Part of a small language model's weights.
Size: 9 layers, width 576, 9 heads of 64, MLP 2304 SwiGLU, vocabulary 8192.
Each number is 50 + 10 x the weight over its row's rms, rounded and kept within 0 to 99. Layers, rows and columns count from 0. The size before them is the row's rms in percent of the matrix's.

# layer 6 attention query, 576x576, rms 0.104, rows 314-347, columns 480-575
142:52 46 41 42 54 38 50 42 66 59 40 41 42 48 42 54 42 46 55 66 52 39 50 37 31 52 61 46 38 49 50 43 45 40 56 56 56 58 54 48 38 50 47 62 56 54 54 44 38 62 62 47 47 76 54 69 43 67 56 54 51 35 60 63 45 73 42 52 49 67 39 46 55 60 49 66 47 39 49 65 44 60 46 57 37 51 48 48 41 47 64 61 57 55 45 58
158:60 54 45 45 49 58 38 43 46 49 64 50 63 39 58 35 53 29 56 34 49 59 62 51 42 36 46 51 59 59 49 54 60 63 50 48 63 55 49 63 52 52 40 41 38 42 56 51 46 43 55 43 42 55 53 61 48 34 37 36 49 56 37 51 32 52 50 42 52 50 44 54 65 44 69 78 29 69 40 47 54 57 54 46 40 55 56 32 49 46 61 47 50 65 45 29
143:44 30 33 45 36 43 55 52 58 43 61 48 64 31 68 53 45 47 32 47 45 67 51 37 42 40 46 44 54 77 50 58 54 39 45 52 49 39 49 52 44 48 68 35 52 38 41 41 41 54 54 42 63 54 45 42 59 30 49 48 49 47 47 53 37 36 62 50 51 44 76 51 48 46 49 47 55 39 43 42 73 47 42 48 34 50 79 40 53 49 44 46 57 65 41 47
144:62 55 61 40 62 59 49 53 58 50 40 53 52 54 52 62 51 51 44 38 50 47 70 59 56 46 19 56 55 58 51 35 61 52 60 57 51 59 52 44 39 59 59 30 55 64 59 56 64 45 49 40 63 55 62 33 48 50 49 51 57 73 50 63 46 40 36 38 65 68 37 64 37 40 30 43 39 55 61 60 85 34 33 37 58 54 66 58 57 51 54 51 56 52 47 52
151:50 54 55 43 56 65 37 38 51 46 53 37 47 44 31 68 59 46 71 49 63 73 61 33 38 53 56 52 36 52 53 45 61 48 43 44 48 63 48 53 62 72 41 51 56 46 50 57 43 53 40 30 50 42 62 51 44 44 61 61 55 53 32 40 44 69 56 45 37 47 41 60 72 36 66 63 58 45 46 51 52 47 70 52 35 25 59 63 66 67 36 50 48 52 40 47
146:61 60 56 61 60 57 38 45 49 53 44 63 48 57 57 56 58 44 63 62 55 67 44 25 59 63 62 73 57 57 67 53 34 46 66 42 48 45 56 61 65 51 60 53 60 61 57 43 32 54 31 38 54 35 47 41 47 60 54 28 50 41 50 56 61 58 37 41 41 37 54 56 32 47 31 67 70 45 58 43 58 44 56 53 46 49 48 48 56 25 64 44 62 46 85 72
092:46 67 58 42 39 62 56 39 47 49 45 33 46 47 52 51 40 48 55 60 62 58 53 55 45 76 78 36 51 45 49 40 50 39 57 53 56 56 52 52 60 45 49 41 50 38 48 34 46 54 70 53 39 57 58 39 51 49 47 66 35 31 48 48 60 34 59 64 56 57 49 62 49 64 55 48 46 41 56 52 44 47 48 47 53 60 44 46 58 69 57 53 53 53 44 42
082:57 35 53 68 52 40 55 32 49 50 43 53 35 58 52 36 63 46 51 56 43 61 52 57 48 51 38 48 31 54 50 63 49 36 58 54 41 47 41 66 25 45 39 60 51 66 47 60 72 54 46 50 52 66 35 46 45 55 34 39 46 58 54 56 51 43 47 46 54 50 53 50 47 50 47 49 52 54 55 36 53 53 51 48 47 61 54 64 45 58 51 46 46 43 30 53
080:50 69 47 32 52 60 50 53 48 46 56 30 48 58 48 52 35 52 63 39 57 29 51 44 51 42 61 51 51 33 48 35 40 69 46 72 50 49 46 54 56 54 64 46 55 50 53 43 47 44 49 34 43 62 32 53 38 23 69 43 52 32 63 52 62 76 51 35 56 30 37 47 41 41 52 41 38 60 62 64 50 44 52 42 47 55 40 51 55 45 53 51 43 71 71 38
082:47 57 56 53 44 40 62 47 50 39 41 47 49 52 55 59 56 42 40 76 64 60 40 58 63 53 70 41 53 40 40 51 55 43 59 64 63 43 46 43 56 36 47 41 51 31 53 56 58 46 68 45 38 55 44 45 43 64 56 46 45 57 46 41 59 34 57 53 45 60 45 40 50 51 51 47 31 20 44 38 48 49 39 42 43 48 44 44 46 68 42 43 41 37 52 39
084:63 59 34 35 60 50 46 50 41 44 56 52 38 59 57 44 47 59 54 50 44 52 45 46 50 44 53 59 53 50 49 39 60 56 54 73 73 52 45 39 33 50 52 56 38 60 56 63 48 55 45 56 45 50 29 38 57 41 60 48 58 43 46 55 55 67 33 31 46 26 24 42 48 44 49 34 61 51 47 52 65 56 68 60 53 55 40 65 42 25 48 55 57 72 59 47
091:34 49 46 43 43 62 59 42 40 35 47 40 54 43 56 57 39 27 52 42 69 45 65 56 62 69 69 60 47 62 59 39 61 48 43 40 55 47 50 46 59 55 32 40 73 36 44 50 38 56 40 49 46 46 53 32 39 63 60 45 48 61 57 48 51 54 56 50 59 54 48 33 47 39 58 43 39 23 41 60 44 51 59 59 31 57 54 46 46 58 43 37 45 43 65 29
080:55 65 50 57 56 54 59 49 44 53 53 56 44 52 48 42 46 63 61 59 27 67 48 60 40 55 55 44 62 48 43 59 50 55 51 54 52 47 52 48 56 73 42 67 39 31 60 33 53 52 58 46 50 72 45 52 54 37 49 48 53 45 55 43 82 32 51 33 53 61 53 59 51 43 60 54 53 57 47 49 33 43 54 45 69 47 38 72 43 33 44 57 62 53 42 66
078:62 47 40 44 53 62 50 49 35 47 52 37 34 53 51 40 47 52 49 37 29 43 56 42 49 42 44 63 43 48 31 51 31 56 63 52 47 42 55 42 42 70 63 70 48 71 59 57 47 67 39 33 41 45 49 38 29 66 66 50 59 52 46 42 50 45 51 46 30 45 45 48 36 35 43 48 48 73 55 48 49 36 61 51 47 50 59 59 58 46 58 42 49 54 44 42
083:44 46 52 43 53 57 48 61 49 58 45 53 50 73 54 49 45 44 46 58 58 54 56 54 62 45 46 68 41 32 47 39 46 61 38 61 44 52 51 34 41 55 67 61 58 60 48 46 57 47 40 63 30 53 60 30 31 39 40 49 40 56 53 45 60 73 50 43 49 48 31 45 58 46 51 58 51 64 56 62 43 50 37 77 47 53 49 53 35 81 54 41 56 62 49 40
084:46 45 43 38 59 57 57 46 46 43 46 62 61 35 64 57 42 42 45 41 82 38 40 47 75 54 36 50 44 48 40 47 55 67 40 50 55 48 36 54 54 48 41 55 39 45 32 56 47 51 76 58 34 50 43 54 32 32 66 35 57 43 48 55 41 41 51 58 56 49 47 34 46 37 58 44 40 64 39 62 50 76 42 45 63 51 46 39 42 55 33 45 39 41 59 36
087:38 46 35 48 47 29 54 59 48 61 49 63 51 54 59 57 42 60 47 47 84 55 51 57 45 60 50 49 53 50 49 41 55 58 46 41 50 43 43 59 55 52 44 55 48 46 43 44 44 40 56 43 48 47 50 44 69 53 61 55 40 50 55 59 55 62 66 48 50 36 52 47 44 61 38 47 43 40 54 68 44 48 62 46 60 43 54 43 46 53 51 36 49 57 71 38
090:37 78 55 64 52 45 61 57 50 69 52 66 55 54 47 64 54 55 51 51 39 63 42 64 51 46 28 45 52 41 59 41 46 31 53 61 63 50 43 54 48 59 38 60 40 30 68 36 47 35 56 48 62 50 43 55 59 37 51 50 33 56 48 51 68 62 36 48 52 53 58 61 53 52 61 48 55 51 51 51 50 47 35 34 69 38 42 43 45 49 41 43 61 50 40 64
087:50 61 51 48 43 45 52 50 51 50 47 49 58 50 48 48 55 51 53 50 58 32 54 48 26 60 60 49 51 42 63 44 61 43 71 45 65 46 42 62 55 38 41 45 61 47 27 42 48 46 38 61 37 36 36 46 70 57 46 47 60 46 46 44 65 64 47 43 62 40 67 32 73 44 45 42 26 34 45 54 57 58 44 46 46 43 33 37 58 65 46 58 49 54 44 26
091:39 53 57 62 45 53 51 36 59 37 56 53 55 40 45 55 40 55 60 55 50 58 54 53 59 48 64 40 40 42 59 51 46 49 54 51 55 60 42 47 54 41 45 55 41 43 49 18 51 43 63 44 67 64 44 50 51 37 41 64 60 49 50 30 47 33 41 59 52 64 66 61 64 58 52 65 39 48 50 63 42 48 38 39 69 57 35 46 65 61 48 67 57 35 52 62
099:53 60 53 45 51 41 56 33 39 47 53 50 62 59 40 54 53 60 48 51 54 39 63 41 38 63 65 38 42 38 52 30 55 58 55 71 70 37 41 47 51 40 35 44 70 43 32 49 39 56 56 52 35 46 32 38 51 46 60 53 61 52 48 45 49 45 57 65 51 42 63 29 65 48 49 56 40 47 50 46 57 52 61 44 62 39 46 41 53 62 49 72 36 52 51 40
090:53 33 63 57 37 52 48 31 49 48 39 52 52 60 50 73 57 52 64 51 53 68 56 40 54 42 63 24 59 63 59 40 45 47 48 50 58 49 42 41 54 52 35 45 54 44 50 25 39 45 80 47 50 34 46 41 61 53 53 40 44 59 44 54 45 42 55 48 54 56 54 49 61 51 33 63 55 37 52 55 44 34 46 43 43 59 61 41 61 58 54 64 47 42 60 54
094:66 38 53 40 52 57 61 50 33 47 49 42 39 52 53 37 58 52 43 60 55 42 53 39 35 47 50 57 53 36 53 60 48 50 68 57 43 42 66 43 39 69 70 63 63 58 31 61 63 60 27 55 46 39 53 58 44 68 50 43 34 47 63 50 51 47 62 74 34 41 31 52 38 35 52 46 41 58 39 46 49 52 27 58 46 44 41 51 55 55 51 35 59 49 39 54
085:48 30 64 49 54 65 60 50 45 38 50 41 55 46 43 42 54 38 62 44 69 34 50 45 51 57 40 58 43 47 38 22 42 59 55 46 50 47 41 52 47 55 42 51 48 59 22 46 56 53 41 58 44 57 39 37 46 45 43 52 47 40 55 48 34 47 57 66 36 30 36 55 46 35 48 43 56 58 56 53 31 34 43 52 41 50 58 40 49 62 47 50 26 56 47 48
089:36 55 43 63 55 59 52 43 58 47 47 49 49 64 45 54 58 51 49 25 60 47 42 28 62 56 37 56 38 47 35 45 45 54 42 45 56 45 52 42 64 50 56 39 47 64 46 43 47 49 51 48 34 49 39 33 54 47 56 53 58 47 44 57 56 86 46 44 48 64 45 56 50 66 48 64 46 45 46 55 56 54 53 56 53 55 51 27 57 36 46 51 40 67 53 36
102:49 40 52 57 39 49 34 64 46 46 36 60 56 53 47 40 45 47 65 59 46 57 51 52 64 71 68 34 39 44 75 56 61 51 50 48 64 52 46 64 48 36 43 49 50 48 40 29 47 56 41 52 55 41 48 36 48 51 55 56 76 46 47 65 38 42 48 50 64 53 63 32 66 44 53 64 56 54 47 53 45 52 45 58 60 57 51 44 60 56 50 72 54 33 42 42
099:51 78 54 39 54 66 62 61 61 50 49 40 42 50 29 44 38 48 44 44 60 60 32 44 74 32 40 39 47 52 40 38 44 42 29 49 41 45 63 55 62 70 42 49 52 46 61 66 60 46 35 53 55 51 47 45 41 44 47 45 61 52 38 47 45 46 55 44 45 48 38 55 42 40 54 45 48 61 44 50 62 49 35 47 39 67 63 43 30 36 44 47 59 50 63 72
094:56 40 50 32 37 56 43 47 32 43 50 42 59 23 55 37 52 37 58 45 59 40 60 57 60 49 50 57 36 49 57 50 40 54 59 44 49 49 49 40 42 48 52 39 51 56 24 55 63 64 59 52 38 57 45 61 47 45 46 28 59 33 47 74 62 53 49 31 59 56 52 39 72 46 51 53 32 63 56 63 50 51 51 48 49 40 40 59 57 49 41 46 42 59 33 44
100:57 43 49 63 50 52 46 49 37 46 48 45 50 37 55 51 43 57 52 42 53 44 58 51 52 38 54 64 59 55 43 65 52 45 38 75 39 58 58 44 51 54 49 44 44 48 22 54 62 50 58 55 48 56 51 69 32 64 59 51 56 66 42 56 61 39 56 55 43 34 25 60 42 41 43 53 54 64 54 75 43 51 56 63 45 45 48 57 57 40 47 52 44 35 58 54
097:42 36 60 45 55 55 36 58 38 49 40 51 45 50 42 58 70 55 45 33 64 43 50 44 52 43 35 35 47 47 55 49 55 35 44 29 52 59 47 47 66 48 45 44 70 52 47 46 53 61 50 59 60 54 41 59 40 61 50 49 77 57 50 48 46 32 52 40 57 49 54 57 63 57 44 42 51 34 52 30 41 57 66 47 58 56 59 49 54 48 56 66 39 41 33 44
098:56 33 58 54 33 52 29 40 63 38 55 45 28 57 57 61 55 37 52 52 52 47 42 47 37 75 52 38 41 50 48 28 56 41 49 56 67 58 43 48 54 54 24 50 58 54 40 27 36 51 50 70 57 47 33 38 54 41 43 51 37 47 56 40 63 49 62 36 50 47 55 29 52 48 59 49 54 60 58 58 48 55 67 41 51 50 60 51 47 51 59 72 47 46 37 46
094:64 44 48 67 42 56 51 47 67 39 41 62 54 51 43 70 36 62 66 45 57 67 60 50 50 50 56 30 41 51 54 59 48 44 42 43 42 60 53 69 46 48 46 58 63 38 53 40 55 44 74 39 51 54 53 45 48 70 59 61 32 38 48 50 45 48 48 50 62 54 66 49 54 50 45 68 51 45 52 60 31 55 51 45 66 52 56 46 51 31 47 71 44 46 63 48
098:45 44 44 48 53 48 42 54 56 45 54 55 58 43 62 46 49 44 53 55 44 54 60 42 62 53 63 48 54 44 59 50 50 39 57 71 51 47 59 50 48 45 46 52 50 44 45 39 42 52 45 51 46 47 53 43 64 46 57 49 63 50 38 45 38 41 52 52 40 55 52 67 61 48 49 35 48 56 36 35 52 69 59 30 66 64 44 46 56 46 48 57 59 53 49 63
096:38 49 67 54 51 41 53 53 49 64 59 32 55 46 49 57 52 50 40 42 53 56 50 46 33 63 44 56 38 32 65 44 38 44 51 57 68 70 64 39 50 49 41 65 49 61 53 53 42 38 57 46 48 61 35 49 63 43 50 67 64 57 43 45 37 56 61 71 44 53 52 42 53 52 55 53 56 62 46 47 46 65 49 43 42 42 43 59 54 47 55 55 56 63 64 70